Each number is 500 + 50 x the weight over the matrix's rms, rounded and kept within 0 to 999. Layers, rows and columns count from 0. Numbers have three digits each.

# layer 7 attention query, 96x96, rms 0.164, rows 0-95, columns 48-95
473508534428473437563552525426614588471538517461458542525508533382512479490514480532474430492525382521558452494532461567518410520545465550455447
509550433348534386555531434569564539420501417407550502567549490455520510495549496472482448501491485556520563544458501502508496609452569493522412
436492508424465449509451420495543535480565492468522493558501504502550517526472524537482482420553424548512518467491566496466467522441485532519421
555566434564566492631552462539487418509429423398500416471488543509409527435438565509584509580485600543491552554468586443481514511523606456514520
510523554420507453462437508521441474441567548551531434512511480533523502482557465506513523531536425535502471454531529436491500530417497569495466
504509529414525503597611554545585509522559470409600499561597623439581521462538510536571395376569502626501526499411528394492501579544567542533531
473493535514467458371455449385444616470480585572464446565447474599515612517541557559489476566524439555448489451457413527529577517487568496534546
536545464458492491470429503463617597505488501535401560642444542458601516501521466532482408488530428608479548380523421630424580528414443471529463
546560521522482464457491498557420484498497520560596478397502439607348505511513625496613558524404406507498480499493496387587449507539505524402425
527467533506490498476522558548562545478494606588487513542433558560465509434572513439546585484511448565468525421565425584545508510452485559500561
436548556513515455568487621498455624524446607649536450528488527551514480565538575371540456464514578459475498556447427496486471483498442519403450
483533493464460531499404510422460549458513471505509496408445535592446513359583583490526495562434428564590455441517428423654544457533472514492465
466469558552549424470523473477494535543558499533598571484548494518585426483423493497522540413616560420426527570491535461554457471599447525372512
466497603517467560315457617445447525524543513543406502432567583580525555519535446462534484550525399594563423427475431546497460410485465533480587
498384536563568440559702460499625511510408459527496565409443478450530473431461544544511555415434480439409604434610506466595545459443458422442522
548437375441486501551601472554477428565520536428543553484450426414655521578631535530588410486548489438475460466407506548489522509465484448484417
501416525543477508531510542522519582556492524569557524534559448459570457516489465494438447569526514479434546499437494503424431536597407481453445
483541522514479446557516417566455554587426506506466501495418493413438566458532414487459463492454583382431650497571563692504417447397535441539494
511570535480471520530450563567520431566536546490487593425465538497455406605564519489571515420458430617542509504564497481430462438496405507540569
447502423474514488445513578509482537468522592503527533514425522477621444424633456539469473413504428454526585443476512411552564534457501553525466
450614478513524454540360486461549409408322466538468524467490484517505496536364543505457507487463593466571535442483480462482591530461516461445550
495509420498553494357457368496454447512571475488478502568496572549509455577502460587425488574399338433497508391465464562542499477436511525547512
521517467527513513478507582350579444418368491512406493439468510465525493522424492517525438488459464436534448449513463633505614474555508451542619
490629481533491553547457504537503582587586474460665390502503498421530363453458505517492401509469424574562503562519496504528469395578497473518408
474510486515505487433651532610521458493561528540571511502535521428470540525473469477508495469477619547467526543479565433452485568471554586484504
552573505565492547506489539522501537534483462506455417464469591405527514558637466533483576474464455480467542484574534423526527574418513435508587
468529537541536556580627562408536542533494507490539505426528586442532511478622488491434570481416551521388420497584505544459522505525561554483491
462463415545437625614443525412455460481512497481530434456522562474558514450566525469493481558481475503503337525426526472549454435521510585478539
455503579563479544547430566524556443431488515483450529477519473579595445469490539509574522456472419486577506364474535488506569538411464480536602
471588567540545448406498368537518303468439499551450544493485531574531531467417552424473504480427458443408552458431426562563592538537502480521538
528472540447528499491457542536535426534447457573520557512611560551503430452476464485480528414477483417490608407425500428555491470481491455450504
419511522416533456534491465528443583529571442517588461517506483498431534469375501537541420469521530545443570556536553510456416481479516558395388
485437439557535606578415611518454474528409420386521435395515638541446528555629412724566444533501434516506434532487387571630425423498511494540554
441472510393488497458477512521552500533428502477466641513536436459544479455434533486477443544458498443452480582476482676560514407563421513436466
419432436517522556571432571483563459495521406420576346457510644462554599581588448710592490355579482594498447549393529481567551625373585537521524
537503416613513573568457483467481533531446462408466501493506512554490506488552484563466426605466553572495462515518435649537494467485464507571613
453504490436585503536472521467548535533589471496537446514506581510519492555512477599599559441512465517487499539490520422518495572397572511470438
493507451550546515532493523504513410533538461419522507550586573466547562490571500590471377436521501539535411447392451513519525546469502510574532
432481487500528534493459460496516491537548523550511442458463543534494452513503514526562539484445494471496512530542510431514516525528451525457463
534546507587517528496566553569565491487553528463501536608557518449569495500548512527550445434608456583556430521441444505472550548386570522568518
594633495531562499538536457553533472548540440461537510603598548440466499460546489517500401394576494547547446489413436533453485470437571495602491
516536529468466467508486501560459482501511501474507466479537502431504533466509466481526471484472515471494525479445572502479488462543491486526545
483500493549515477578505475563496474473558425438483607553480575551558591553416477596463451454472491464442520486432449513509519473571441433577506
486521485563574492461416500524476514547487513582496498438502496594448429458550535480463500526501586514456467523529608474523455480530474544496531
626467502465477498412528508524477511495459515425438506560460445490513498546541378566461513428481429476329471474506485556523559559470590476458586
488413546554531492436452529491486495507493503595440386561533480506573446491573480523520506425490442482465508451509569502471505500588532520388490
514501487486490463545551425486453535508488550449483498468512543438488477498472444445418445576525499466448516585525555437525480476509513498507436
538589508412469486461495499494525486546477553526424501417497562506511471484417548542505417539569379519477513445581524523517407483530481556456483
503546450519470453463503572456569518526502466532444509504486549544530430494518543515479476455511418590478458516525498461511555579532506609464527
510607479535465594489481585514478500466466521509477579511460517507510510521481457515463495558570506497489527645500588465579411451480536510586546
484499473451510535428541539461466607457488519496511578535464489504582583510527524477471413541534470433482508510460448552538466479507403465580515
496520531563528417452506516551479532480479455570480628469468478512461462566453500478465465464512534472490547533504412523503554505561466558565596
546536521504493488412555512466463461476479417452493549424507455561457425515506521594543551497417518581507490498593453516505465498401589534470412
492561478504556502427567432561506497521477508439510498519501430468517483559541478498416518475557475491471512515482487564538471478507537568534483
511570475550456528427578470445512589448503563523498395541513408448438549563480412554510541475499568528448523461587377549431537538548471470565515
433482424574488502531439519532523519468565470522514464458491489515490524458503488534492468405527570518422518520516510426402523456489536461512520
515497504501462481468482578516533498500454572500454513525503474617515458482507571525563510488434439541527522418468536402520494586408538459428471
471570490430496468497446538468511516443467558431489489470473477504477499461459509504483498496428483478529519432527533512558510520465548452577497
454616463483563451523439500571535542459484557467481506439487466412498495483550479386496515461449563519541476586518447587511528555509486541502479
488579500657436604593498492626509441553430535519574469429507619581440410543479560377434459576535518494572480492456564436543412500447446454551416
486538558492525599573477519514430505475506523447574479487445491443479485507513445470478561477492555456521392558468531538533435449490538555500507
500492470522631409399432562494446478462534430577490515501513531470525532489516453495413521531474444521402517515518486492585425553540502517473504
460510488448489606747513319544462470510533516474545530430528536516468523415487594491570437563468519518510538542430504419440495466508418511495426
556515495469403442487557514333551605468480522406449477445473499475465467500474486503451473518498543543562517517555394615517516552391560456514455
477508504498511474473542522514420541456524563548503491469435481498456472564585548504506507486498469454529482537543446406515496578525498572447429
496491479523493522472517517463475559493545508512528518503487520462503530498540528504503540528486499512479480514512512516525480494511495535506493
480468544453444453501509534504472479444540528529524487496449447533508481531510540454469512494497458483518488475532536431533515585444494552486509
487496497484474471487512524476495551489516507488526495489488495471508506495506534486473522506516503517490483492506484501512488494505503529491491
534519483557545547483521473513524479524449489471478492518536537499480518492496462554532490495485527477502501509458474551484522475522504429512510
478454536477484452513487495505477474458539544542512495483457458488525490502496517467453513475514481489504505492521550439500524521467513515481515
527526442532527540486516484500515513546443471452472532529558546491503557479519473580551468499517517506502508526464457554502470456515502464510501
521511483527519531509514486516518493535491494487478508516532546515492498495500497516535484516487496502543503496491477528488507492519489474517505
508483446504516515502481482517515525483473474453503513524516512466485517540502486533485475521531507491505497530513478546534496521509488496498475
537541439570553565496514469508519516525414477449464522522547546486487549494487465587547474513475530488529521528450441570508474460491494457543478
484435476470496514469458492482474548472493408472555479497501439424511545546519445522488464566495503452567509510459541548537498516522515485444483
511414492457531586430517466467475444511519479527513538479538499436618551506487441517495542463535490518401538490422524485456466484595514498470444
567452487478537497480518526462533510496495433485465430485446525390459420541477513495483525589436552489560495501490501470495470534462507571485491
511636495539537559622468507450496493439496442488591432529444658513473549503521562597473418509530490549487416464489576449500509468484524543560467
459525523473497566479446445509498472483572466498488458492503502416513451564499504511524489467550525498457463452389515440480512545525497536441420
534544505570539542476558467465560540555572492497629564521536523443498534495465455532440578518476490420512559562405516493525495513556501590447390
515476483507492515402539529517438463407510495511456443478459508476562582515607493459490461569523438483536489421455571532422482573513501500483589
554404482640435597454500461409501439602568484512553562497512500496503523536566439527532622470427447477390554521529522484500519511502557519452496
577545514513496492498525505474537583484430573515527556519450512418460463449435518548541527507518480452551482535462574527551476482487506461495453
458517497538461539556406502465491503489436504471540516530467520440535557519528499538514398426519491461487458485468573549556550523519485416582532
436448474532494545475486488478442475506492464481474509485490415457552558505542499465517443533479516451488509477445547548514553494570521498551463
540484464548484574494438542472466543490521474427520515447495526386521557543567456543464465558497578497436497550492498545527428529490522499504547
522463486515539525570442532549514473535510547536574608504570520561517573472470487532456537567481527395438512493590524572481528466542499450509572
476502507454515521570525557457468503606449426473516338512468502556480426479482503545537447474556512494452494449490566449501559487587595566567475
547634544565477504487533467459526622446462562428458449564534459541428486449563451524518516498575460580562481637426522494572435439469534515486509
518475463520522482460451488491510511490509375555452517507479512564520505473523589503477535501468407543453539490525415479495570489506436523532468
457544536506541460486480490482483483485503455574525473525475549487551592529446532512427434535572410527513458497523588531506509405516478570501427
442460546487574461540528428547453359504507531596484429537488423514549510528506520420504453526573502443498416433495590548469567410552498509470540
481501509556444506589552500499506415510517512496497436498510444545490496496506495455568545468488585503476430411488449504459448479510533517494477
472470522515583512632416403493476474560511472486532562463533553612431456480490473501588534445515524515502512541485433419494538568515512505441448
553546479550477507454495586514547523511475498446501470454470482527496545457536462507451511513537490487479530535465557494534541471540526460552513
463589506443475452519453434500480491479522549545470557525460525562517499447499570414572473488467451464541488444533463548436532541534470521541518